Part of a small language model's weights.
Size: width 64, vocabulary 512.
Architecture: LayerNorm before each block, learned positions, biases.
Training: a variant of SOAP for these matrices, 120M tokens, 3666 steps.
Each number is 50 + 12 x the weight over its row's rms, rounded and kept within 0 to 99. Layers, rows and columns count from 0. The size before them is the row's rms in percent of the matrix's.

# layer 18 attention query, 96x64, rms 0.184, rows 0-95, columns 0-63
095:52 55 58 79 51 61 45 65 53 55 49 67 68 47 64 56 47 51 57 37 51 47 20 37 40 35 56 50 35 35 41 70 47 36 37 48 56 28 46 64 56 30 27 42 70 56 39 43 41 41 51 57 50 37 39 55 42 29 66 42 55 40 59 39
090:44 65 26 54 52 57 49 45 46 34 22 63 48 69 41 69 39 38 63 47 76 38 60 58 48 44 55 31 55 51 62 58 50 38 44 56 47 15 44 33 57 49 49 36 41 42 49 44 38 37 60 51 31 42 53 37 56 69 63 52 50 55 69 45
102:46 47 57 38 39 54 38 54 60 50 52 51 55 29 51 36 50 66 36 29 41 38 68 42 68 62 57 48 55 63 47 64 27 59 39 45 40 41 48 35 58 59 40 34 64 56 62 29 52 46 35 55 47 49 40 55 25 48 49 71 78 72 34 54
099:56 15 53 47 39 56 27 34 66 52 36 56 39 43 50 29 49 24 46 33 59 54 37 35 52 41 58 47 58 44 34 51 49 57 40 31 23 49 59 54 58 39 53 44 34 50 38 28 57 50 60 53 51 44 46 21 46 50 58 60 62 52 48 60
097:63 38 58 57 64 43 39 26 53 28 53 48 49 55 52 45 52 58 40 29 42 53 47 32 53 62 60 64 66 43 60 67 43 53 82 62 61 59 49 56 53 45 76 62 26 48 45 32 41 53 41 50 39 35 69 36 62 45 54 58 41 58 33 60
108:51 61 50 45 41 53 33 56 20 52 46 44 54 43 46 66 58 60 25 33 48 41 37 61 62 44 18 59 51 44 48 65 43 36 40 53 35 64 49 54 56 47 35 71 42 47 41 67 56 49 54 42 39 54 62 56 22 45 45 82 57 46 44 59
094:44 50 52 26 45 28 44 55 60 47 30 52 66 62 24 52 43 63 53 66 67 55 49 46 50 43 46 54 49 46 42 75 54 39 61 43 36 46 44 78 39 38 30 66 54 41 58 50 54 55 65 39 29 35 43 35 56 41 38 42 54 75 57 38
098:58 63 45 56 60 51 58 36 68 61 44 47 44 36 44 29 37 40 52 33 56 36 81 45 40 51 34 59 60 49 74 53 50 81 43 55 62 35 46 46 46 39 50 51 29 20 65 54 56 42 42 50 57 46 43 37 44 40 35 49 37 47 68 52
099:46 59 49 66 67 66 63 64 44 25 43 56 48 50 51 53 51 59 53 55 55 74 44 49 52 44 57 52 60 37 38 45 49 76 53 48 57 45 55 63 53 84 30 68 43 53 58 63 33 39 55 64 53 49 43 51 61 48 51 68 88 41 52 61
101:63 54 46 55 45 60 41 40 52 51 57 63 53 24 54 74 56 46 56 53 67 64 44 75 47 46 47 48 47 56 50 35 32 56 77 76 36 41 48 27 53 40 64 52 57 25 44 51 55 52 61 44 58 26 57 57 67 39 37 50 49 45 45 27
098:53 72 38 39 41 51 46 70 62 31 50 35 54 43 29 50 62 58 25 54 54 46 53 53 28 37 67 36 45 50 70 57 45 58 38 56 62 49 62 63 47 56 34 57 65 49 31 62 39 66 29 38 75 62 48 34 54 46 58 63 62 55 47 49
104:49 53 39 33 53 83 44 40 52 45 55 48 53 43 27 50 74 50 46 67 66 42 40 41 24 54 37 49 42 48 50 50 33 50 55 39 52 58 37 50 63 31 46 72 62 56 64 55 38 42 52 46 45 33 57 48 53 78 51 62 69 28 39 56
098:49 59 38 58 70 56 46 29 64 38 60 39 41 36 42 71 66 33 56 64 28 52 61 45 40 56 64 64 45 56 36 46 48 61 38 35 52 46 36 47 52 58 27 35 42 57 22 46 54 47 32 64 35 54 64 31 51 48 37 45 52 36 54 34
101:65 45 58 49 39 58 89 48 68 50 54 51 62 49 45 70 60 46 44 31 61 59 63 41 58 35 42 44 45 36 59 33 38 56 34 57 50 66 44 68 64 63 61 49 48 59 56 55 45 51 65 52 44 54 46 54 61 15 36 73 40 58 57 48
102:40 43 38 75 69 47 63 52 52 56 44 62 60 58 46 28 33 38 57 49 45 68 52 65 43 61 55 36 69 44 53 48 46 38 42 33 68 61 59 35 53 52 53 44 76 48 78 56 53 62 41 43 39 42 68 55 63 59 64 76 52 45 62 42
107:45 52 44 46 43 48 57 25 48 55 63 31 44 68 40 67 53 42 70 48 47 49 38 32 49 48 50 78 60 56 53 79 43 43 43 73 41 37 64 40 44 40 51 41 64 56 60 67 44 61 45 38 63 63 35 51 63 28 55 49 72 48 41 58
094:41 55 39 40 65 33 60 37 64 47 42 36 51 58 57 55 50 71 55 74 42 81 68 44 63 56 41 67 49 48 38 53 34 44 22 74 51 57 64 76 54 35 42 48 37 55 51 52 45 53 75 61 48 44 43 64 55 53 45 58 44 56 46 60
105:47 57 24 48 60 26 66 47 59 45 49 31 60 53 54 35 61 41 42 36 36 58 31 48 34 65 59 38 52 52 21 63 70 62 44 50 39 59 37 45 57 57 47 42 43 63 58 52 43 56 51 84 45 64 63 55 35 49 51 38 40 41 57 38
095:50 50 54 35 36 63 35 55 61 71 30 25 55 37 56 29 36 45 47 63 64 43 27 57 55 58 47 57 59 63 46 56 48 43 50 64 76 54 67 34 53 46 16 57 41 53 60 46 45 62 41 42 54 47 55 60 63 60 36 58 54 28 49 48
096:53 68 46 46 33 61 41 56 31 43 50 33 33 39 45 50 39 64 75 42 57 55 50 73 22 45 47 53 60 54 65 48 50 67 32 37 32 46 47 73 37 50 62 47 48 46 41 57 52 75 70 60 43 68 47 60 49 50 71 42 48 54 49 60
093:78 29 53 54 40 49 51 49 31 33 26 35 59 59 52 50 55 47 48 67 55 29 57 51 67 38 48 25 37 44 57 58 44 56 68 61 28 54 47 48 42 58 43 45 64 53 58 71 66 40 50 70 35 61 33 35 54 45 51 56 47 36 38 56
087:77 53 51 61 38 25 46 67 85 56 53 56 48 35 63 58 60 53 49 32 58 52 36 36 55 37 29 50 51 56 45 53 46 59 35 49 43 63 23 45 50 58 62 40 43 44 44 63 36 57 42 40 45 51 59 49 75 72 59 40 39 49 46 47
100:34 65 61 43 59 67 60 47 64 37 59 68 60 59 42 48 56 59 39 46 47 44 48 52 71 39 34 45 42 68 39 65 58 77 51 39 60 48 79 55 50 66 68 39 45 30 29 43 64 53 69 39 51 38 45 64 59 47 55 47 57 52 36 32
099:32 45 70 42 64 29 48 33 42 39 51 52 55 49 25 45 53 35 67 38 77 55 42 74 65 54 35 50 36 49 47 42 45 71 28 64 66 47 46 58 42 47 49 63 56 83 45 61 66 48 46 38 49 54 44 47 44 50 49 51 51 35 43 59
098:48 46 59 55 42 61 60 28 45 44 37 71 42 60 52 58 49 60 32 44 70 62 54 43 64 26 36 62 35 41 48 53 69 54 35 69 37 65 42 29 46 56 30 54 51 42 50 33 45 62 35 70 59 53 32 34 60 56 53 32 65 58 47 48
110:81 53 52 44 53 46 55 51 47 55 44 50 30 55 50 45 45 28 47 31 41 51 50 37 49 42 45 54 40 49 35 44 44 89 38 60 38 52 55 25 46 42 45 49 59 30 33 39 34 49 48 44 40 49 47 37 56 44 81 69 52 68 52 34
100:48 50 35 47 35 55 41 56 59 46 44 74 61 67 40 37 74 65 75 59 60 62 43 61 86 46 53 53 26 36 62 50 49 37 49 48 51 55 45 41 37 35 55 55 46 53 47 50 24 48 51 43 38 72 58 52 44 51 44 38 43 48 60 71
105:64 54 64 35 59 45 52 53 43 26 19 47 61 50 45 42 45 72 52 51 60 50 63 68 59 68 40 61 42 67 37 62 38 39 43 36 42 59 39 67 65 44 49 52 63 46 39 57 45 38 28 53 55 57 75 35 60 40 41 41 61 45 71 44
096:56 63 30 41 45 58 64 41 40 42 58 50 64 53 40 44 36 37 49 56 42 58 51 36 63 67 26 51 63 39 39 55 34 49 54 60 42 25 20 60 64 60 56 61 67 39 31 25 67 48 34 44 60 58 43 49 46 53 73 52 54 42 57 45
103:44 40 45 60 49 55 37 65 72 65 39 49 63 69 54 49 38 49 59 59 40 50 73 73 26 33 48 46 48 32 40 55 28 63 59 53 43 45 36 45 54 40 36 55 25 62 39 48 34 56 30 41 57 39 40 73 57 56 49 36 57 62 50 46
096:57 69 43 37 57 56 32 42 61 28 49 34 28 50 46 63 22 39 35 51 54 68 45 56 52 55 55 53 32 65 48 50 52 50 61 40 50 68 37 48 52 53 71 49 62 47 59 25 45 32 70 39 49 62 39 46 62 46 65 65 46 41 73 54
100:81 46 57 56 46 50 62 52 50 66 53 60 47 59 59 63 45 56 32 57 46 53 33 26 53 43 55 61 59 64 62 43 36 51 34 48 65 50 47 68 40 49 53 53 42 61 56 62 50 56 52 50 49 46 21 33 40 47 53 68 54 52 16 18
105:31 45 58 75 45 38 38 56 56 31 40 33 62 69 52 37 50 55 53 52 31 58 34 58 49 36 62 40 60 34 38 55 53 72 64 61 59 61 58 53 47 41 46 82 49 45 50 54 31 55 44 38 43 50 68 48 56 60 37 48 61 77 69 49
107:50 29 46 41 41 47 37 58 62 77 51 46 16 43 51 40 48 59 48 28 62 27 62 78 54 59 48 45 40 42 57 51 66 65 53 42 51 36 57 51 56 56 35 49 60 50 37 46 52 38 70 44 52 54 36 43 54 58 55 63 45 79 52 35
099:51 41 57 46 33 46 52 56 38 54 45 75 43 57 34 45 32 68 46 31 27 53 53 81 57 42 56 65 47 45 45 52 35 43 54 54 44 34 50 41 55 59 49 64 74 44 56 43 47 50 51 24 45 58 53 36 36 36 58 64 43 19 65 48
107:53 58 40 44 59 39 41 50 75 46 25 43 62 36 41 46 48 67 41 64 57 40 60 45 45 50 39 67 58 46 34 57 51 49 31 37 57 67 40 50 50 47 31 40 48 57 55 25 47 30 55 48 32 48 60 44 73 58 47 26 44 42 81 52
108:41 49 78 63 47 56 46 65 37 51 59 59 56 42 49 62 50 59 67 28 39 31 54 39 83 30 42 45 63 63 55 40 40 60 56 62 48 38 42 63 58 38 51 33 70 51 53 46 59 45 62 37 66 34 35 51 54 53 48 35 46 50 57 77
106:62 51 52 39 63 32 76 52 50 31 52 42 54 44 43 42 48 69 63 51 83 57 59 76 60 32 38 57 25 41 59 47 58 39 51 54 36 48 45 55 49 60 73 58 67 47 41 44 55 51 55 64 75 51 65 55 61 61 36 40 45 56 47 56
102:55 55 62 61 58 55 61 51 46 37 56 63 47 53 58 29 42 57 67 47 63 47 40 38 56 56 43 46 78 28 31 67 33 63 27 58 44 42 47 56 65 71 45 58 39 63 40 64 64 37 40 47 70 42 46 51 52 74 48 68 35 57 54 62
102:54 38 63 45 63 46 63 65 56 44 59 60 35 71 50 64 53 54 63 48 43 33 53 52 32 61 31 47 51 63 39 44 09 38 57 63 53 56 45 44 49 48 59 43 64 36 68 63 44 23 51 49 40 43 67 62 63 66 63 64 60 55 46 41
103:63 29 33 46 37 46 47 26 38 56 44 27 49 46 32 48 29 37 69 41 67 47 46 41 57 39 52 51 55 56 58 41 42 45 48 54 65 54 32 61 49 47 61 48 60 69 68 55 39 46 35 38 42 30 38 45 57 32 54 75 53 45 74 55
097:60 57 44 41 45 61 55 50 57 69 84 46 63 51 46 28 35 40 60 38 50 44 22 46 47 39 62 42 44 42 30 39 52 40 48 45 61 56 46 53 53 32 35 60 54 41 49 67 62 26 59 75 51 55 58 54 42 70 69 62 57 53 66 57
096:29 69 64 34 35 52 52 44 65 70 55 56 47 57 45 44 31 55 62 28 46 58 41 57 42 59 30 28 33 48 49 60 38 48 53 59 63 60 55 29 36 57 59 48 47 59 53 51 61 54 49 43 51 46 43 55 74 30 43 41 13 50 55 57
108:47 34 41 58 41 46 45 56 39 45 33 53 34 66 50 33 40 55 52 38 67 65 36 49 70 58 51 59 53 59 51 56 56 48 36 26 60 56 47 52 45 50 64 64 46 48 67 81 80 50 66 41 44 22 57 51 32 46 49 29 47 60 39 50
093:46 45 41 65 40 52 26 53 28 57 13 50 68 50 38 43 59 47 72 58 52 41 37 50 51 43 33 55 39 36 71 60 50 45 61 46 36 61 46 51 20 42 52 60 54 42 55 43 69 44 35 59 40 54 57 42 35 76 46 50 41 51 46 45
102:47 65 46 47 49 64 56 38 57 43 57 45 70 64 31 63 54 46 44 61 27 58 36 73 47 74 49 35 23 45 45 44 37 60 60 58 40 54 31 83 68 49 59 50 42 52 50 57 58 38 54 57 64 56 60 33 61 42 52 43 65 40 41 39
100:44 43 63 57 47 78 55 19 38 46 68 46 46 66 44 57 60 51 53 53 46 75 64 36 53 70 31 52 77 41 59 54 44 47 44 30 58 56 40 34 68 50 64 54 67 57 49 32 52 42 44 60 59 53 61 56 54 60 54 62 57 54 57 29
107:42 50 36 50 34 73 54 75 85 54 42 39 51 50 44 42 55 61 67 43 30 60 42 25 44 47 58 47 37 47 50 50 37 65 29 37 24 62 57 57 58 48 60 49 60 43 61 51 32 62 43 48 52 42 35 52 46 38 24 46 54 55 43 50
112:41 57 48 31 53 50 53 58 38 61 45 61 59 52 50 56 68 74 31 48 63 40 46 35 58 51 34 44 36 31 53 69 45 39 61 62 53 52 36 58 45 39 26 70 55 68 39 68 51 50 44 48 38 34 48 57 37 53 50 52 72 34 33 77
117:61 55 54 80 53 45 58 50 40 82 58 69 41 58 80 43 59 59 50 48 39 51 51 42 41 23 45 47 42 42 45 50 63 37 49 70 54 48 37 44 74 45 61 47 54 44 65 55 55 51 75 64 51 40 48 59 50 42 53 41 34 44 63 28
103:70 71 77 40 36 52 20 49 54 49 65 43 45 61 60 46 56 52 56 64 50 50 57 49 55 52 56 50 49 46 53 36 41 50 48 51 37 76 47 22 63 46 59 52 47 47 54 56 77 32 33 23 57 58 53 28 56 40 51 51 42 57 53 67
113:41 77 58 49 42 43 42 58 56 66 38 66 40 45 48 42 53 43 49 43 45 55 82 78 35 50 63 30 54 50 54 35 42 58 65 34 66 66 44 62 27 44 45 42 61 48 51 60 32 49 47 53 62 49 65 46 33 39 38 71 50 36 61 44
100:62 43 69 40 64 50 48 57 59 49 56 48 16 36 49 57 40 40 59 51 46 43 34 60 44 43 49 52 64 58 75 64 69 69 49 54 52 56 29 65 49 43 52 51 35 71 49 68 48 69 50 39 66 64 60 44 33 64 72 33 52 41 58 53
105:45 48 41 70 26 41 51 61 76 35 74 72 40 52 49 46 65 61 45 42 50 42 40 49 62 64 51 58 57 57 78 40 40 54 48 55 47 56 49 62 44 39 63 32 20 54 43 34 51 64 64 48 47 25 67 55 47 46 57 48 41 42 42 40
091:58 58 45 67 62 60 53 36 67 54 44 65 59 47 58 63 51 46 43 40 65 41 45 68 55 40 61 20 63 34 85 33 40 23 43 53 44 49 45 54 50 44 46 58 46 57 62 65 53 50 34 49 36 40 49 35 64 69 37 38 41 62 49 39
106:40 44 42 54 51 42 41 30 43 62 48 52 51 68 44 39 41 61 44 96 55 47 67 56 44 40 46 43 67 54 47 41 50 54 62 46 34 71 31 40 42 64 42 37 60 57 37 46 53 66 63 65 39 24 50 51 42 60 52 29 39 59 50 46
104:33 62 61 55 61 43 70 47 37 34 40 25 44 39 47 67 32 54 49 48 40 46 38 52 27 58 51 64 69 61 51 44 35 72 43 52 61 51 53 37 51 32 49 56 40 26 32 49 55 55 66 45 55 36 59 29 40 43 45 66 55 63 52 30
095:51 51 39 69 48 34 54 27 55 54 62 48 65 48 47 56 45 51 48 51 34 58 31 52 59 50 59 80 45 68 45 58 58 49 50 47 52 73 57 59 51 42 48 48 77 65 43 56 44 23 50 29 48 38 28 63 68 48 37 43 30 62 37 61
097:51 54 38 47 74 42 65 53 56 44 63 53 48 54 51 45 66 32 39 54 41 36 60 49 76 51 40 46 70 54 26 57 63 67 57 56 31 28 52 59 33 29 63 48 53 35 48 48 55 60 43 44 52 41 42 34 66 31 58 53 59 77 66 54
103:25 66 32 41 36 56 36 39 37 50 38 71 41 47 68 45 48 42 72 58 44 60 62 61 45 76 49 56 28 60 49 44 62 53 39 62 71 38 49 55 50 42 66 45 46 62 59 57 33 53 39 60 48 54 48 39 53 66 63 54 50 36 69 73
102:57 65 50 39 66 40 39 60 34 57 43 63 58 48 34 71 50 65 30 49 69 35 46 44 65 48 59 40 58 36 36 36 44 62 40 53 46 61 67 51 57 52 55 60 34 50 55 42 29 77 55 53 56 51 77 37 38 61 56 59 32 42 39 31
087:49 31 35 52 72 52 41 48 61 67 62 35 41 60 52 32 32 48 38 44 40 87 45 27 48 44 61 64 40 41 46 52 35 49 66 44 64 43 40 46 62 35 52 34 31 53 61 41 43 63 45 49 67 58 54 50 56 64 64 53 40 67 51 44
113:73 58 36 45 68 60 56 58 45 39 49 42 61 62 70 52 22 51 53 53 59 77 51 52 49 64 41 40 55 58 35 49 39 74 44 63 44 62 56 48 38 35 60 64 52 55 37 40 53 48 42 47 43 58 29 60 35 65 39 30 44 39 55 22
097:48 51 32 52 81 81 45 52 73 47 54 60 45 60 59 54 47 45 47 64 50 55 38 52 53 32 47 38 38 42 56 22 51 57 50 36 59 58 47 22 49 57 57 49 59 33 45 40 37 36 53 59 58 37 57 64 61 52 59 46 68 24 59 60
100:59 48 61 43 50 44 59 42 52 39 67 30 44 67 32 28 50 59 47 56 41 74 62 37 52 67 37 72 39 45 42 65 62 57 86 54 59 42 41 37 55 40 57 46 68 49 49 70 51 65 52 40 46 74 55 57 56 49 48 63 39 55 54 64
091:57 48 51 43 61 52 51 69 35 47 52 44 59 65 54 58 56 58 51 53 31 35 33 26 70 56 51 57 75 57 56 66 54 47 41 47 59 50 43 65 23 71 50 45 43 77 54 58 65 49 39 42 67 39 36 53 33 66 57 34 58 40 63 66
085:56 45 45 47 47 34 44 64 72 54 42 47 46 45 55 50 45 41 59 54 46 39 63 66 53 38 57 35 75 37 70 78 58 70 53 47 24 31 58 42 59 37 46 62 45 62 53 64 35 65 49 48 65 32 47 48 42 77 42 40 56 48 35 38
085:45 44 53 74 38 51 60 29 40 30 44 37 69 56 33 56 61 58 58 79 48 41 57 42 53 71 52 40 58 31 52 35 36 59 46 31 38 36 58 52 49 33 46 57 51 54 57 51 42 48 52 66 60 27 71 57 72 40 50 43 52 34 58 58
114:73 54 47 65 66 26 42 62 64 39 41 61 64 56 56 39 54 54 54 32 47 47 75 68 51 30 50 70 64 52 63 52 47 51 26 42 58 61 68 55 50 45 64 46 31 56 60 36 49 74 58 45 43 51 65 32 46 40 44 49 45 60 66 48
090:67 51 55 48 39 56 29 54 47 50 86 54 43 54 70 58 48 62 59 46 52 66 57 63 50 39 51 48 42 59 78 50 31 66 47 54 47 43 54 40 40 49 65 55 59 27 38 44 51 60 68 52 48 30 43 53 56 42 50 31 45 32 51 18
095:54 51 46 46 43 51 53 53 58 28 56 46 44 47 40 43 48 41 76 42 40 69 51 47 50 81 75 72 63 49 33 72 55 50 42 40 21 61 35 57 42 56 57 44 36 46 51 46 45 53 37 57 37 49 49 63 65 64 35 33 32 45 41 63
099:35 22 49 48 51 46 57 65 62 50 25 54 33 65 42 41 28 57 38 47 76 68 53 31 44 55 78 40 51 59 48 52 67 66 56 54 56 50 69 60 48 53 53 58 49 48 58 57 30 66 53 32 27 63 39 56 45 49 56 38 50 57 59 51
110:44 49 38 77 50 59 46 40 62 54 63 40 65 25 71 47 50 48 29 45 34 38 52 43 42 66 42 62 64 52 49 83 50 42 45 58 62 36 57 48 76 34 40 66 43 45 67 42 59 47 43 60 29 46 50 59 64 60 39 45 58 42 42 53
095:43 60 40 76 75 54 50 52 83 52 31 54 65 46 43 52 35 48 42 66 50 67 31 44 35 50 48 46 32 26 57 49 38 50 47 45 41 55 49 57 57 48 47 68 55 56 47 46 37 51 44 38 53 41 28 40 59 31 54 62 38 55 80 51
101:53 55 40 28 70 20 38 45 36 38 41 32 70 52 54 59 40 62 61 66 49 68 56 61 36 37 59 50 41 40 34 43 32 36 65 52 52 29 43 43 49 67 65 69 54 58 72 60 53 45 41 54 32 56 52 47 42 52 57 43 63 43 53 65
093:59 47 61 63 56 73 47 42 62 48 80 61 69 40 63 59 53 47 53 55 32 47 58 47 43 42 56 43 42 54 54 28 45 55 37 53 58 46 53 48 52 84 62 40 44 58 32 75 69 41 40 61 60 53 51 43 63 69 46 26 50 67 42 48
106:52 65 48 64 67 45 48 48 56 44 75 63 50 45 23 56 25 71 45 46 59 33 32 57 55 58 61 56 43 50 57 36 58 58 61 43 49 31 46 66 68 50 46 65 73 25 39 53 51 36 44 42 39 24 58 48 37 59 62 56 50 49 44 50
100:68 62 56 58 60 51 60 44 70 48 54 57 56 69 53 52 50 46 45 64 27 46 56 44 27 36 62 57 53 43 20 57 49 51 52 61 32 44 33 48 51 65 40 54 59 52 51 46 49 53 57 77 62 41 51 68 42 47 39 28 62 50 51 13
098:28 66 44 49 59 40 48 41 54 38 33 71 62 54 78 56 58 45 44 56 53 45 63 44 52 39 59 50 61 31 54 73 31 49 54 65 45 51 38 46 42 68 48 44 72 56 47 46 47 33 44 59 28 72 51 34 28 46 68 50 47 36 36 43
102:50 57 64 54 36 60 25 59 52 36 46 30 65 66 47 44 50 62 50 54 45 64 48 37 31 58 67 42 53 49 69 43 42 34 52 57 24 65 63 46 38 52 56 78 48 57 46 53 59 57 39 47 58 55 30 39 31 47 44 65 70 47 32 35
103:71 62 59 61 49 45 67 55 69 34 62 43 66 27 48 58 51 72 51 34 77 40 44 65 47 43 34 55 29 51 55 57 39 35 63 40 39 63 30 59 38 50 57 68 52 58 42 47 57 44 46 56 48 66 45 47 49 65 45 44 38 21 44 44
105:56 54 62 49 56 43 35 62 60 62 56 47 52 38 57 39 39 41 58 30 65 43 50 12 58 78 59 58 60 60 61 47 51 38 59 40 62 36 36 66 58 44 63 27 43 54 53 62 23 27 46 44 59 52 36 45 40 64 56 53 63 41 49 49
104:39 73 53 52 49 74 54 50 43 46 33 22 56 44 61 77 43 43 67 57 53 43 64 75 42 52 42 46 62 54 43 37 50 64 61 44 64 51 43 65 58 41 59 47 61 38 60 50 55 65 51 46 49 59 59 46 51 67 59 57 29 62 64 18
097:55 60 51 36 49 38 39 34 59 52 62 43 82 50 45 68 63 32 60 51 33 47 23 46 48 49 54 75 47 60 45 63 57 75 51 50 52 64 45 25 36 35 57 45 68 53 51 42 38 62 60 42 52 45 32 58 50 47 66 43 49 49 35 70
099:53 54 53 45 44 67 66 65 56 25 55 35 48 50 51 40 58 64 42 66 55 47 46 43 57 31 52 56 72 56 42 46 27 47 48 70 38 36 44 45 51 36 24 23 62 52 38 63 61 66 44 57 50 60 49 41 32 24 56 66 67 41 53 51
092:48 48 60 49 38 63 23 33 69 48 49 53 50 59 44 57 41 43 29 49 60 33 27 56 38 69 55 60 63 52 59 68 42 56 44 33 52 44 22 42 71 47 54 54 58 75 46 43 68 36 61 52 26 44 72 44 45 51 53 57 54 43 57 52
099:49 46 53 45 54 51 60 56 38 22 49 65 62 50 38 64 44 54 41 52 66 50 45 48 60 57 28 50 70 38 70 61 49 59 27 68 42 64 45 49 68 38 33 62 52 75 48 56 46 39 56 41 32 51 62 46 66 71 49 26 42 63 59 64
082:56 71 61 20 77 60 58 34 72 23 49 47 45 54 37 41 41 59 42 63 51 50 58 47 52 45 34 55 32 56 46 48 46 47 50 41 57 50 58 44 43 57 42 35 49 47 69 29 44 49 42 56 61 52 56 60 69 77 36 65 48 63 31 46
087:24 55 58 49 70 50 63 48 38 50 45 49 67 49 47 70 52 57 48 66 55 50 64 69 45 48 74 67 21 47 33 47 54 62 41 65 59 31 30 51 50 35 70 47 60 63 35 55 52 39 60 36 47 66 46 58 50 53 36 58 56 31 59 62
101:76 67 53 37 31 57 41 53 51 55 51 34 40 51 62 47 61 59 28 58 58 41 71 44 43 37 37 48 54 49 60 53 34 72 57 53 51 64 55 60 46 47 35 50 49 42 31 75 45 40 12 56 51 55 65 58 53 43 36 36 55 67 50 60
103:59 51 70 49 43 37 51 50 48 52 39 47 70 32 48 73 56 48 38 59 52 31 55 38 61 33 67 55 41 52 60 64 67 46 56 46 11 46 41 52 55 70 44 59 58 35 60 41 45 67 49 61 48 67 58 27 46 40 47 66 65 61 56 64
085:33 66 57 30 76 59 51 74 64 30 59 53 57 37 31 67 57 39 28 51 41 33 29 52 62 55 63 40 76 54 50 52 43 56 49 52 73 45 59 39 46 49 53 57 28 42 46 49 61 56 62 61 53 47 60 42 55 39 41 46 47 56 47 31
101:67 50 44 50 52 52 56 38 61 54 56 67 49 69 67 67 58 56 52 50 52 60 41 39 50 63 56 28 52 33 37 35 53 48 41 64 52 58 50 31 66 66 72 38 18 41 48 64 54 55 65 41 35 35 46 51 72 55 43 53 34 73 50 38
102:66 66 64 38 60 57 37 35 31 37 39 58 62 43 39 45 22 61 54 50 45 34 40 67 27 58 41 45 64 54 49 62 43 29 56 75 67 49 56 73 53 49 48 50 47 48 49 53 38 67 53 55 54 49 53 66 34 61 39 50 39 23 48 57
102:44 56 73 57 51 52 36 41 59 66 66 56 66 61 57 55 42 57 43 51 51 32 54 41 49 37 57 13 49 28 50 37 41 39 70 48 46 49 49 70 65 45 33 44 51 61 40 50 51 61 34 59 25 53 40 38 64 45 45 28 47 57 30 56
095:42 39 54 61 49 58 37 52 36 38 54 61 45 64 40 59 61 41 56 53 50 45 41 21 24 43 54 20 43 46 77 61 51 28 57 41 38 53 52 28 36 38 63 65 51 45 65 45 48 41 58 59 37 59 45 68 58 65 65 44 52 57 37 58